Each number is 128 + 32 x the weight over its row's rms, rounded and kept within 0 to 255. Layers, rows and columns count from 0. The size above them is the row's rms in percent of the matrix's.

# layer 5 MLP up, 512x128, rms 0.329, rows 148-200, columns 64-127
size [ 99  91 101  72 110  64  96 101 101 102  92 115 111 107 101 101 111 104  97 108  97 112 112  97 105  92  98 100  81 109  75 103  58 106 113 108 107 105  95 107  94 118 115  99 105 116 112  90 106 114  66 107 103]
[[140 154 138 177 115 128 123 126 111 147  78 115 115 135  78 179 124 111 174 199 121 131 123 104 178  83 100 108  86 135 101 120  64 124 137 103 119 151 142 110 178 121 175 162 170 123 121  99 139 107 126 137  38  64 186 132 169  88 150 197 168 139 115 103]
 [110 196 114 151 118 136 174 115 165 169  72 156 167 148 109 156 135 113 125 123 113 133  92 123 113 154 129 102  88  83 148 138 129 141 123 107 109 189 152 143 122  89 155 135 150 119 130 115 150 165 153 104 122 169 117 131 173 162 148 133 153 150 121  78]
 [ 97 114 105 162 155 127 109  75 106 133  93 129 120 122 112 142 115 152 155  86 161 196 196 111 124 145 133 110 132 144 154 157 134  91 156 126 152 122 107  94 141 179 146 144 127  93 134 160  73 131 152 154 133 135 128  81 169 116  97 171 127 197 134  87]
 [125 125 134  94 159 149 100 140 125 158 128 132 124 120 202  90  43 142 100  78  86  59 159 130 157  79 169 155 161 160 168 129 110 105 154 178 135 143 110 107 126  81 152 138  86 184 146 107 127  97  89  81 160 170 106 123 141  78 121 126 102 158 146 141]
 [111 151 107 162 201 126 138 140 114 147 151  94 128 193 172  61 105 139 177 109 124 130 132 151 182 143 114 131  44 106  80  70 131 186 133 106 115 160 175  54 151  91 175 109 117 137 136 143 120  20  80 109 117 177 136 162 102  80 142 114 162 122 128  91]
 [146 108 132  51 137 164 153 146 103  46 175 131 141 134 133 132 156  95 111  90  62 104 135 119  76 150 133 120 129 112 137 185 191  71 156 110 192 108 140 201 125 152 134 129 119 126 110 157 132 162 176 130 152 106 167 168 152 183 117 146 123  87 172 145]
 [201 129 116  99 114 118 120  75 169 149  92 105 152  71 137  83 145 153 152 137 113 113 142 110  69 114  98 138 161 163 119 129 166  98 159 118 103 180 146 166 115 110 151 122 113 128 120  81 186 134 177 173  73 113 161 153 142 173  81  90 155  55 152 105]
 [121  34 126  96 113 107 150 156 107 189 112 134 173  74 117 149 121 119 136 137 143 126  92  91  91 112 121 117 198 148  82 122 100 135 139 181 120 102 118 181 138 119  94  60 133 122 107  69 109 132 173 136 107 175 122 108 103 122 106 164 160  84 127  67]
 [159 130 107  61 135 116 137 106 133 138 163 114  68 113 142 129 115 190 115 128  80  88 105 138 188 122 135  97 155 163 177 202 134 107 184 147 144 146  78 117  99  96 146 118 120 101  54 177 140 122 145 116 144  57 153 160  93 135 112 135 178 104 160 120]
 [138  87  88  75 192 170 114 141 116 188 167 112 160 131 173  73 117 137 178 144 112  84 122  70 107 178 121 105 119 108  76 105  92 156 151  93  92 122 160 155 108 151 199  98 110 146 114 119 119 149 153  84 119 114 161 199 195 172  91 127 135 118  46 108]
 [158 146  80  91 137 112  84 130 116 116  87  62 128 183  97 134 109 133 139  99 138 149 116 161 164 135 123 130  70 115 158  99 134 128 139 142 154 130 166 148 134 130  99 149 102 164 149  83 145 120  60 139 165 151 128 144 119 132 151 141 156 170 125 122]
 [125 198 119 116 126  92 141 147 103 150  88 113 149 158 147  95 131 163  96 151  84 162 118 100 151 146 132 222  67 110 100 109  96 162 112 139 193 153 111 147 105 138  99 171 174 120 103 145 120 117 190  89 104 113  61 152 159 149 132 119 182 129 130 138]
 [114 128 165 150 147  98 124  98 109  82 140  86 142  96 176 110 149  94 145  63  93 166 138 170 147 137  83 190 136 124 166 167 121 158 125 143  60 186 124 120 150 126 104 135 198 165  88 112 101 149 196 136 102 106 198  70 141 135 178 101 123  86 129 142]
 [110 123 156 103 141 109 107 104 140 133 156 157  97 102 127 143 105 122 111 177  89  54 106 163 150 124 131 110 149 161 128  93 112 166 125 169 101 140 202 129 168 100 189 176  94 104  73  86 104 154 147 163 104  83 118 148 111 137 110 206 174 113 151 106]
 [143  91 130 120 136 127 110 143  73 169 146 155 169 158 177 135  87 145  79 153 104 114 113 124 128 152  76 134  83 184 136  69  80 145 109 125  92  45 143  52 173 142 138 164 133 153 103 172 140 119 158 192 144 123 160  91 172  84 159 133 136 129 106 122]
 [154 141 120 180 168 151 123 172 202 175 119 178 126 103 114 116  82 133  87 150 126  72 174 131 112 197 138 138 115  91 156  45 186 101 150 163 134 120 108  86  83 132 105 117  86 132 142  70 121 108 103 154 194 176  74 169  91 144 128 138 119 154 153  79]
 [199 104 142 120 141  85  90 130 161 211 178 104 112 131 152 139 113 151 149 111 168  94 106 172 172 135 174  85 147 126 103  73  83 107  83 101 133 148 141 130  47  98 152 153 123 158 155 110 126 163  84 130 109 161 143 181 109 145 142 100 158 143 106  98]
 [137 150  84 102 152 111 100  88 106 121 111 151 117 116 141 139 117 142 157 120 128 134  82 140  89 123 148 106 161 139 147 145 213 126 215 129 129  82 144 130 119 196 118 113 164 110  88 122 144 204 145 143 152 132  99 123 119  37 150  72  46 105 115 127]
 [119 121  96 101 101  70 137 116 155 115 143 104 122 133 150 134 118 141 151  96 159  62 136 156 134 146 121 158  83 141 130 170 148 140  86 155 126 104  91 136 115 156 146 120 162 134 123 141 101  77 124 132 164  95 161  58 196  86 132 125 111 104  82 114]
 [152 115 141 154 150 121 148 152 133 122 175 172 134  94 111 146 121 136 173  75 130  94 138 145 141 158 133 179 164 124  54 101  90  99 112  84 132 220 154 141 122  49 156  67  67 146 115  66 152 120 114 117  96  98 179 156 180 127 159  50 134  78 139  98]
 [139 117 157 186 160  80 117 108 154 136 153  92 115 130  60 152  91 111 156 147 103 137 147 109  85 153 185 152 168  79 117 105 127 143 115 117  94 177 155 134 106 140  62 116 112 181  40 165 140 103  69 162 141 168 167 143 142 112 142 110 150 132 155  70]
 [123  95 113 122  86 167 171 161 128 178 121 153 140 146 120 120 156 132 131 145 108  98 155  96  71 142 177  97 119  99 114 187 130 155 125 170 175 108 136  96 148  69 187 145 140 119  93  63 156 103 168 142 103  78 173 153 126  99 160 108 124 125 174 135]
 [154 185 127  95 133 169 159 121 106 114 120  47 107 141 127 118 102 158 146 138 138 119 150 194 154 100 135 142 123 128 137 106  79 178 120  58 162 152 101 139  78  76  67 139 188 143  74 117 183 108 127  95 154 128 123 139  83 137 169 116 123 103  86 113]
 [136  92 134  96 175 171 113 179  84  60 127 131 102 133 147 153 115 187  82 124 120 186 139 116 176 146 134  59 134  72  90 122 141 144 174 111  87 178  93 135  86  85  88  96 174 105  92 144 100 129 160 169 147  56 152 155 132 125 166  90  83 124 148 117]
 [152 156 127 179  98 113 138 123 141  80 116 133 155  84 111 140 124 127 117 103 154 121 143 156 153 146 155  81 159  92 121 164 107 165 144 130 197 119 223 102  98 103  93 164 132 227 116 166 121  92 181 132 112 127 139 136 109 110 145  76 184 164 113 110]
 [130 127 145 134 176 125 106  89 149 146  92 179  78  72  63 166 135 133 104 113  85 144  95 139 134 130 149  78 136 129 135 111 122 130 157 112 155  94 215 109  76 142  86 169 113  95  85  78 113 133  95  66 137 107 125 172 141  94 116 134 131 139  94 155]
 [124  89 143 142 136 192 205 108 120 124 149  76  96 115 142  79 151 148 122 144 163 164  78 121 159 200 128 137  96 139 161 116 150  96 126 122 160 117 131 134  51  92 163  82 134 131 129 136 112 128 123  82  89 159 147 166 167 103  91 132  85  95 147 118]
 [142 135 127 148 104 124 143  87 143 115 103 170 134 151  66 131 177  54 126 157 130 177  98 128 179 100 122  79 165  95 129 155 145 146  64 115  99  75 152 130  97 189 104 103 106 112 160 116 187  92 110 145 105 120 146 162 126 110 129 122 110 153 114 127]
 [105 131 153 110  95 133 128 170 126 176 123 170 172 123 176 118 115 117 150 122  74 125 145  98 123 115 115 135 149  82 117 114 125  92 142 138 173 100 127  84 127 155 187 188 137 162 126 141 160  80 190  70 135  67 140 154  95 118 157 144 143  68  92 119]
 [132 159  80 164 126 139 132 147  88  21  67 102 135 138 105  90 126 160 197  82 154 210 120 169 182 103 116 203 117 118 102 175 101  55 133 101 176 129 150 120  79 107 195 159 126 151 108 121 124 110 142  90 119 100 107 134 140 110 141 154  71 110 107 154]
 [102  94 136  87 119 179 167 150 130 139  73  81 153 119 101 128 139 177 110 135 128 140 129 138 129 136 124  84 152  79 169 141 105 176 115 169 203  37  96  57 113 122 117 115 107  72 101 112 144 124 142 154 114 146 121  98 166 171  91 159 171 127 180 117]
 [150 121 150  91 115 176 167 131 136 125 168  77 182 133 119  78  59 181 178 171 126 162 116 159 170 129 195  95 165 148 101 142  63 159  92  98 157 133 121 100 124  95 154 137 153 167 130 170 143 150  80 137 173  94 143 175 134  92 166 113 102 126 150  43]
 [165 134 127 161 148 124  88 122  96  41 155  93 128 156 183 122 133 117 133  98  88 121  81 143 150  99 163 160 137 169 142  87 123  91 116 125 107 114 136 117 109 183 155 122 100  89  60 165 174 122 127  95 129 104 158 115 164 107 119 105 194 106 165 185]
 [173  96 122 119 147 146 104  71  50  94 140 103 133 134 134  98 104 149 131 140 109 182 104 174 130 146 143 160  96 117 198 125 127 221 187 107 145 183 126 135 159 109  99  75 109 118 130  54 152 120 115 107 103 147 106 138  65 163  93 165 182 125 192 100]
 [144 101  63 176 150 119 117 156 144  88 147 109 134 131 124 129  73 181 156  89 166 159 111 141 192 102 199  99 162 156 214  82 120 157  75  95  95 113 107 187  78 138 136 149  96  74 135 162 131 182  90 108 163 107 157 106 103 123 129 151  99  82 162 125]
 [ 85 147 203 127 114 121 115 104 197  85 128  99 150 123 163 149 130 116 150  70  71 165 164 178 114 151 115  96 107  97 173 129 106 161 126 127 107 158 130 157 124  88 125 173 117 128 136 111  89 127 168 143  58 160  45  94 120 118 152 101 129 153  98 114]
 [ 36  81 130 119 141  68 170 118 142 106 124  98 147  67 185 145 162  75 153  59  89 158  84  83 149  79 144 132 132  97  87 104 165 126 157 158 149 144 134 154 103 128 148  90 132 137 161 102 178 186 148 168 146 107  76 139 104 121 147 136 161 147 153 144]
 [127 130 122 112 157 132 119 131 110 146 155 125 132  77 192 130 155 196 121  75 141 150 104 181 124 115 128 156  37 115  36 132 105 121  59 136 151 124 152 155  87  95 155 141 108 112  95  99 131 125 140 164 142  81 144 149 142 147 174 129 125 114 180  99]
 [187  86 147  90 133 132  76 132 153 164 180 131  99 125 127 134 113 172 113 105 107  64 110 149 107 171  79 118  58  90 149 187 155  81 106 126 103 145 115 145 124 130 118 106 139 150 157 103 152  74 149 122 120 103 105 107 130  71 158 210  87 117 102 128]
 [160 108 143 130 163 162 116 130 148 188 142 118 147  84 146 161 130  89 160  75 110 184 155 104 101 157 149  97 139 123 108 130  77 188 124  88 240 148 148 110 120  93 128 114  86 120  90 143 142 164 151 126 129 113 155 143 124 124 138 123  83 135 114 126]
 [106 191  91 104 132 138 156 121 193 107 153 111 136 118 214 100 151 114 110 138 131 144 152 162 147 137  87 128  97 146 169 106 116 151 215 148 122 189 180 171 102 102 153 137 144 143 116 189 171 189 105 131  81 162 110 158 133  72 174  90 126  97 144 112]
 [155 176 112 154 167 129  95  76 136 134 119 121 131 112 131  96 129 135 165 109 123 149 145  81 123 138 100 131 115 115 126  67 115 139 138 102 141 141 139 154  65 104 136 119 124  82 156 147  50 133 146 112  52 131 136 102 197 133 140 153 188  53 146 187]
 [121 170 130 159 153 137 106 134  97 136 124 205 136 150 172 194 142 170 154 172 158 167  97 160 150 190 148 179 107  83 169 198  35  96 127  98 102 128 137  96 122  88 117 121 143 167 136 148  62 144 129 110 130 123  65  92  56 142 130 116 127  78 125 136]
 [ 94 165 125 116 213 114 147 159 171 107 127  84  84 102 142 145 102 106 109 161 169 121 111 113 132 130 113  45 141 156 111  74 126 140 142  92  88 149 166 149 141  78 192 143 107 102 114 100 118 120 144 191 147 124 169 109 136 138 111 136 138 160 113 141]
 [104  97 165 120 101 139 132 145 128 113 113 160 127  84 128 144 135  52 126 158 135 130 163 133 115 111 182 111 118  48 144 145  68 147 171 141 131 122 101 142 169 153 118 136 136 129 110 108 164  85 158 138 118 112 163 119 104 142  93 157 144  46 183 103]
 [ 98  35  93 112 155 190 112 132 152 209 171 113 163  63 124 130 107 218 150 136 158  87 136  66 139 109  79 162  94 155  84 139 145 114 125 143  97 128 141 128 124 132 146 142 171 109 153 147 137 137 143 143 136 123 148  80 128 132 102 131 138 128  58 182]
 [158 165 123 137  86  89 139  95 116 167 150 173  80  87 146 111  91  78  90 101 130 107 130 130 155  92 136  94 135 156  45 104 133 173 154  82 199 131 126 166 141 212 126 110 119 101  97  96 162 152 138 133  58 159 134 129 109 147 118 116 114 163 106  79]
 [197 113  84 142 134 110 181 166  99 109 108  85 147 137 179 109 129 105 133 113  89 109  92 129 148  88  80 173 109 108 195 157 125  92 124 105 136 102 151 150 115 111 116 164 145 184 113 142 203 145 149 144 101  81 112 111  95 154 154 112  85 156 125 168]
 [ 91  85 111  62 135 146 107  97  95  95 121 125 139 121 121 186 136 146 136 155 138 172 138 117 154 206 163 146 122 142 163  98 117 148 128  88 133 130 129 148 141 160 130 118 116 135 133 141 124 111 175  87  78 123 125 154 168 144 119 144 162 103  40 106]
 [167  51 122 111 100 190 146 119 177 132 128 134 147 128 153 123  97  75 128 152  94  91 170 144 110 154 208 110 116 130 139 196  79 125  65 148 172 100 108 186 150  98 137 112 136 101  82  91 152 140 118  82 187  68 133 100  48  86 130  92 136 132 148 133]
 [118 126 139 127 131 146  85 195 123 111 156 173 101  87  95 107 125 104 126 176 101  64 147  89 129 106 165 144 139 100 141 110 123 109 109 142 122 101 109 124 154 156 103 139 156  95 136 124 115 114 125  90 186  94 128 103 146  63  87  87 119 133 144 109]
 [ 98  95 145  77 143 160 142  60 151 166 163  93 150 137 155 103  86 136 111 122 104 141  51 127 211 111 169 139 139  90 118  76 138 154 134 101  70 196 152  84 133 155 111 160 130 146 122 182 141 137 165 162 119 145 162 130 149 103 138 150 190 135  34 107]
 [124 123  76 116 194 120 160 110 142 142 166 128 170  94 158 116 100 102 141 102 116 130 148 128 131  89 138  82 130 108 144 131  73 116 103 141 139 197 180 210 107 126 109 106 123  90 137 170  94 122 158  59 114 100 121 115  68 198 157 127 101 133 119 159]]
# layer 5 MLP down (transposed), 512x128, rms 0.261, rows 148-199, columns 64-127
size [111 103  99  83 112  74 109 104 107  99  98 112 118 109 111 112 108 107 106  99  86 107 106  91 107  92 101  82  83 114  73  94  57 114  81 111  97 105  94 120  87 119 111 109  99 114  99  64  93  98  83 105]
[[126 168  92 150 134  63  53 149 120 100 160 172  97  76 124 137 137 131 181 168 149 123 107 186 108 143 160 101 102  71 151 178 120 106 146 113  88 120  88 111 123 127 138 126 108 116  98 154 133 124  86 121 167 112 112 176  40 136 113  97 125 151 100 171]
 [141  90  94 107  91 110 133  85 108 121 206 102  93 154 168 104 117  72 146 143 131 120  59 117  88 104 130 149 157 126  70 132 162  91 176 182 130  84  96 116 114 114  88 170 127 121 107  88  98 104 106  74 154 162 160 148 130 128  98  77 130 137 115 153]
 [ 93 133 170  88  93  94 135 156 122 136 100 123 137 213  65 121 116 100 167 159 128  83 125  79  78  79 156 167 123 154 124 109 181 145  97 102 155 117 157  73 108 132  69 100 121  81  93 101 168 123 135 138 120  90 128 129  58 120 109  93  70  65 167 109]
 [ 94 131 109 103 108 116 112 106  28 172 107 186 175 156 133 138 114 106 140  80  70 165 147 143  80 107  91 168 161 119 153 140 118 124 169 117 137 139 136 150 169 108 137 137 169  89  67 133 104 121 120 149 137 101 135 145 167  93  52 161 164 120 137  98]
 [141 121 117 157 139 148 141 149 168  99  55 129 127 160 118  96 154 109 120 119 107  92 137 140 111 102 164  90 106 172 141 150 147 133 118 114  63 131 165 122 183 169 117 146  54 116  64  73 156 125 110 118 127 158 204 156 164 101 117 108 159 120 137  73]
 [138 177 141 132 213 143 156 123  71 218 112 115 173 121 115  68 120 100 126 104  86 153 169 142 170 167 143 165 161 141  76 167 159 136  86 135 195 126 140 160  96 195  75 148 144 159 121 139 133 112 179 137 150  87 149 124 116 103 135 162 164 137 184 135]
 [ 92 139 126 108 182 116 109 146  68 101 136 135 185  94 191 116 110  72  69  60 166  66 132 148 138  97  93 165 118  51 137 129 142 156 140 136 171  97 107 178 141 119 144 108 108 150 148  68 114 150 153 107  99  89  98 144  97 124  97 172 125 161 133 168]
 [114 219  98 141 175 143 116 154 124 102 135 151 122 120 179 132 118 109 132 104 164 113 138 153 122 121 123 105  97 174 153  59 150 144 166 134 131 111 100 153 111 101 139 150 158  75 134 119 192 157 173  74 101  64 142 109 168 116  82  98  67 107 173 129]
 [129 155 132 134 100 100 120 134 139 125 127 181 135  86 106 122 163 120 108 110 173 160 154 156 103 152 166 166  94 138  97  77 158 103 124  74 180 122  49 106 165 151 115 183 140 140 158  76 168  74 122 106 151 170 139 182 132 157 152 113 109 113 103 124]
 [ 67 144 163 161 174 110 116 132  89 102 136 164 136 107 157 145 125 159  98 132 130 121 200 208  92 111 183 118 121  75 142 131  92 138  89 122 121 110 136 144 132 118 149  86 121 169 158 156 103 129 141 113 115 159  55 111 182  90 166 147 163 162 128 202]
 [ 97 176 155 160 140 120 165 136 101 138 127 119 100  98 110 125 164 111 130 146 108 139 137 102 140 134 143 110 168  97 145 160 109 149 186 118 145 131 103 151 161 146 105  98 120  80  82 150 125 174 182  96 113  88 150  80 106 157 108  93  66 130 134  46]
 [189 118 105  84 100 105 186 103 150 129 154  59 187 145 162 125  99 131 122 177 136  90  96 140 129 173 117 102 134 115 212 108 120 117 182 110 154 163 110 125 113 206 106 155 145 131 127  76 122 172  99 139  85 118  36 114 112  68 105 126 183 129 130 138]
 [136 112 152 129 137 173  92 155 111 139 201  70 176 137 116 149 157 119 166  68 139 151  98  76 201 140 130 101 160 123 129 128 134 147 115 156 131 159 129 108  50 137 195  96 184 136  89  89 124 124  94 148 169 143 112 141 141 191 159  96 139 151 186  75]
 [155 106 109 160 160 162 156 146 115 164 163 112 139  82  96 159  83  94 184 159 112 170 107 165 165 107 194 165 100  95  88 117  58 129 169 130 135 123 128 133 212 149 130 127  76 148 123 149 168 190 139 106 112 163  99 121  86 117 116 160 126 114 145 160]
 [ 66 149 152 149  61 132 148 120  45 152  79 193  99 120 141 147 146 160  96  94 146  93 141 151  88 130 165  95 186 129 173 128 110 125 104 130 107 124  88 129  79 125 103 134  97  82 136 130 128 220 203  71 113 147 124 145 174 120  98 142  73 108 102 125]
 [114 100 144 177  89  94 109  94 107 161 113 153 123 127 100 122  66 105 100  70 147 104 157 118 179 183 118 118 139 133 137  88 112  93 161 145 130 148 212 138 115 144 137 108 113 160 179 116  85 118 117 136 111 115 173 134 133 112  95  97 132 107  93  71]
 [148 133 143  48 154 107  79 130 138  94 122  74 119 129 113 148 148  50 128 113  92 191 111 127 160 195  98 166  67  72 121 184 110 140 126  96 174 161  96 108 102 146 103 157 142 141  95 130 184 128 139 159 161 139 144  83 105 100 137 123  57 150 174 120]
 [130 145 169 132 139 156 120  23 134 196 125 145 102 107 137 136 146  84  80 103 141 147 144 182  82 138 185  74 129 180 111  79 119 171  90  98 197 130  94 124  93  40 134 151 140  69  93 112 119 128 126 100 149 112  88 149 138 152 124 174 105  85 181 129]
 [113 141 177 159  98 156  99 147 158 132 132 101 127 156  80  84 137  83 114 176  95 167 157 113 136 159 169 201 154 153 111 178 103 219 146 107 168 125 141 138 122 130 102 106 115 126 109  35  91 177 127 118 108  77 109 106 124 116 160 136 155 122 154 126]
 [104  90 106  97  86 112 110  93  98 158  92 119 144 123 133 104 120 151 151  93 197 157 130  59 131 122 163 127 129 110 115 201 155 121 115 153 125  61 142 139 140 144 130 146 113 115  84 146  95 139 103 123 175 116  93 167  80 156 120 145  48 111  92 208]
 [ 83 117 123 141  95 166 132 133  79 109 146 121 168 146  92 171 144  91 144 146  97 175 175 145 134 125 109 112 117  98 121  94 147 129  75 116 177 104 124 138 105 178 113 132 139 156 126 146 169  78  83 161 152 102 125 135 136 131 105 147 150  68 145  73]
 [132 121 166 119 100 156 101 121 106 134  99 147 142 135 154 152 139 133 132 130 107 101 109 151 149  68  90  50 176 142 179  79 126 175 134  94 173 143 123 122  98 182 117 157  74 137 121 138  93  66 162  85  70 123 120 164 127 161 114  54 188  87 108 156]
 [145 191 146 153 153 118 116 137 128 143 137 104  86 146 104  97 132 151 166 125 104 121  79 118 139 140 112 212 160 143 157  97 129 123 134 153  99 167 149 107 120 132 141 137 168 144  97 114 202  92  94 113 110 101  62 147 127 120 135 199  65 129 218 127]
 [124 210 131 204 110 137  75 145 136 131 147 101 129 173 120 128 159  45 138 159 159 164 114 149  85 149 130 151 166 105 153  90 137  84 140 112 179 161 112 121 125  77 121 127 114 169 159 171 178 134 149 118 159 123 130 129 127 131 156 129 109 111 141 133]
 [110 142  91 137 132 145 134 127 161 126 146  94 129 183  77 144 146 145 123 194  91 114  98  89  93 201 130 105 117 114 101 109 131 168 119 115 137 165 134 136 118 124 111 151 138 114 111 152 127  80 189  71 127 132 149 162 110 159 123 126 135  98 122 128]
 [136 114 121 114 112  99 121  81 150 120 170  68  53 117 145 143 145 124  86 125  74 141 116 153 134  44 157 157 150  67 126 145 138 118 158  90  72 104 120 174  95 107 190 168 160  57 132 125  52 112 203 128 152  89 104 155 123 156 173  60 168  85 109  83]
 [107 135 139 140  86  89 164 127 112 167 110 185 106 104 154  94 128 122 102 170 111  93 133 145  81  79 168  99 123 113 177 184 194 109 187 119 104 143 136 132 195 147 102 110 145 149  92 191 146 156 116 139 148 155 125  94 106  90 139  72 102 138 122 177]
 [147 135 114 155 120 155  87  82 109 118  76 133 146 149 106 134 145  88  90 139  85 126 152 164 123 151 133 124 135  73 149 108 147 156 128 118 134 164  58 144 126 167 100 164 139 104 148 149 145 111 114 112 157 137 139 107 132  76 104  59 206 160  86 140]
 [128 152 139  98  71 127  95 148 113 115  94 118 145 119  97 132 164 134 164  98  98 113 124 127 152 130 115 133 159  82 132 121  62  70 176  60 137 149  95 124 138 175 183 122 161 160 129 122 153  58 105  90 103  93 116 158  71 153 153 103 135 103 125 123]
 [ 77 165 107 142 135  84 162 109 135 155 141 122 106 111 133 135  79  92 148 157 171 153 111 132  60 120 144 122 208 144 126 169  85  64 129 135 170 153  94  40 160 120 134 165 127 143 165 121 111 109 149 110 128 119  50 107 120 124 166  74 108 103  88 111]
 [ 69  59 105 139 151 131 111 150  90 198 144 106 132 113 154 123 168 181 159  75 121  66 149 106  97 136 138 158 149  40 122 161  59 157  71 147 121  73 152  94 148 124 142 137 138 107  88  83 148 108 145  99  71 113  81 114  89  92 123 150 172 115  94 153]
 [125 101 117  75 100 120 172 111 131 150 131  93  99 118 118 130  80 100 114  81 133  75 145  98 126  72 134 122 140  86 179 173 140  87 136 102 192  95 146 141 125  72 133  66 140 173 101 116  71  80 142  81 148 104 138 129 111 145  81 129 124 113  93 133]
 [155 181 100  58 110  95 101 158 152 167  88 117 108 150 170  95 113 157 114 118 127 130 179 126 103 185 122 202 140 112  91 108  92 130 153  70 128 122 135  94  99 122 108 159 143 143 162 175 107 118 107 147 116 136 128 113 133 110 149 112 155 163  92 163]
 [151  97 110  82 153 126 130 127 126 108 104 188 143 116 193  64  92  74 101 157 123 193 144 140 202 147 104 120  79 157 135 154 143 108 118 107 118 110 146 119  95  89 117 103 115 130  97 123 165 193 172  81 111 179 118 161 129  96 107 103 120 186 146 159]
 [102 116  71 125 100 119 150 183 137  98 147 121 149 143 154 146 156 126 181 118 170 107 115 118 111 134 127  90 129  86 125 140  70 147  55 134  76  84 160 158  83 155 128 113  82 172  85 158 152 128 150  87 164 144 134  90 132 132 121 174 119  79 146  75]
 [ 78 139 143 113  69 126 138 150 138 172 151 207 122 139 149 146 151 141  88  80 126 128 150 105 140 119 182 105 136 144  69 146  97 146 157 124 119 135 134 115  97 200 107 118 160 138 142 200 148  58 141 144  91 176 132 146 131 143  76 129 155 101 207 117]
 [160 117 129 140 127  96  89 121 142 113 122  73 104 112 136 192 171 110  95 162 134 189 178 176 171 132 215 107  87 155 134  96 122 113 151 111 165  93 139 120 187 139 129 123  86 126 155 216 135  96 142  92 104 150 130 134 115 136  77 121  61 100 123 134]
 [109 110 111 150 101 107 111 118 164 161 132 207 105 132  88 155  74 178 106 122 138 115 107  94 125  82 107 113  76 127 178 152  75 123 104 146 138 160 198  96 154 146  80 114 132 128 151  83 129  95 101 195 184 112 178  77  90  98 114  51 152 122 125 114]
 [192  67 189 148  73  97 130 109  63 159 109 175 120 143 122 121  93 131 172 182 120 133 100 145 122 135 147 149 146 104 148 144  82 123 121 129  95 160  90 143 129  98  99 164 110 116 171 161 127 108 138 104  86 117 119 102 103 147  88 108 172 102 188 122]
 [124 175 147 115  96 147 169 117 137 160  95 126 170 126  79 132 133 164 111 141 118  70  60 179 206 145 133 101 108 126  80 163 110  77  91 111  86 171 128 114 179 123 115 122 139 123 150 119 151 126 162 162 169 168  98 177 102 175 125 133 153 144 137  98]
 [179 114 140 186 133 148 141 124 110 185 104 161 113 156  90 148 140 149 116 129  96 111 164 113 103 155  53 180  96 104  83 154 117 142 137 143 149 157  50 122 136 183  92 150 113 157 120  83 128  86 114 123 176 140 139  73 119 159 101 179 145 166 117 100]
 [ 35 118 175 140 113 157  71 117  95 135 156 230 123  88 118 129 120 106 162 113 159 124 123 125 138 145 106  89 150  96 125 138 115 144 202 176 136 179 149 126 169 139  72 105 127 139 177 181  91 132 147  72  86 125 112 177 157 134  98 148 104 170 165 149]
 [134 131 141 135  68 166  92 112 100  65  65 165  78 129 123 163  98 114 105 112 173 151 188 160 164 142 128  79 168 124 135 128 120 115 131 148 130 151 151 120  79  95 129 178 119 107 151 135 172 149  90 179 120  97 174  75 111  74 114  69 150 141 170  83]
 [ 83 104 123  86 127 125 109 135 145  51  93  98 141  90 151  91 156  72 120 154 120 134 147 128 156  73 140 106 224 115 135 127  75 143 119 147 148 124 132 122  94  73 135 115 100 156 151  91  84  35 113 130 153 155 131 165 149  90 131 171 165 110 152 111]
 [144  95 144 143 148 155 124  61 111  80 151 122 104 127 148 123 109  97 135 173 126 116 161 113 155 156 139 170 106 110 108 108  35 153 104 141 119 138 119 101 144 128 119 131 149 149  80 129 152  99 162  92  91 111 146 138  61 104 137 152 209 105 133 135]
 [ 65 137 139 115 167 130 147 113  81 142  84 175 111  56 139 129  78 114  91 123 120 133 118  84 134  89 146 208 180 146 144 164 177 141 154 154 158 161  45  88 146 127 120 122 125 113 110 138 146 157 161 117  58 152 123 116 188 142 104 109 128 106 153 141]
 [163 123 125 113 157 151 124 118 142  46  97 134 103  68  97 160 104 117 167 155 177 151 152 157 134 164 135 159 107  87 170 107 104  75 141 124  94  78  89 111 143  93 134 116  95 132 118 126 123  53 103  99 149 103 123 177 132 172 143 156  82 143 121 162]
 [138  29 132  80 126 100 136 173 169 119  75 132 158 126 111 182 138 168  94  80 144  81  81 106 157 133 164 113 154 121 118  99 114 138 122 125 104 121 134 138 144 149  79 147 107 182 114 129 150 124 125 136   3 144 113 138 132 199 123 153 187  67 154 115]
 [135  73 142 120 143 143 131 160 161 123 121 138  88 154 142 157 116 155 210 154 176 138 136 176 109 166 158 128 111 111 193 121  72 168 116 137 143 144  92 116 105 173 126 181  94 135 150  56 105  97  75 157  75  92 104 153 167 119  96 112  62 116 127 167]
 [134 112  64 146 153 119  71 130 217 109 138 160 154 120 123 167  88  76 156  92  50 107 142 132 133 113 122 159  85 143 188 166 127 129 135 144 158 122 161  84 116 108 106  79 106 116 179 103 184 152 155 118 110 123  61 138 124 106 121 134 125 159 117  93]
 [ 85  78 125 168  96 116 139 160 105 154 120 170 140 131  94  99 119 138 127 141  72 124  90  69 101 145  83  92 143 127 151 103 103 120  89 131 124 154 155 195  83 108 132 176 192  88 177 175 125  91 117  94 107  98 144 153 144  99 110 116 140  84 162  62]
 [129 136 104  83 162  79  90  95 107 129 115 162 147 128  96 128 108 160  97 200 129 119  56 129 153 130 170  82 192 125  89 155 117 134  97 136  96 130 179 134 148 132  74  55 104 123 105 140 128 131 176 119 133 116 188 124 129 128 120  94 156  31 135 156]]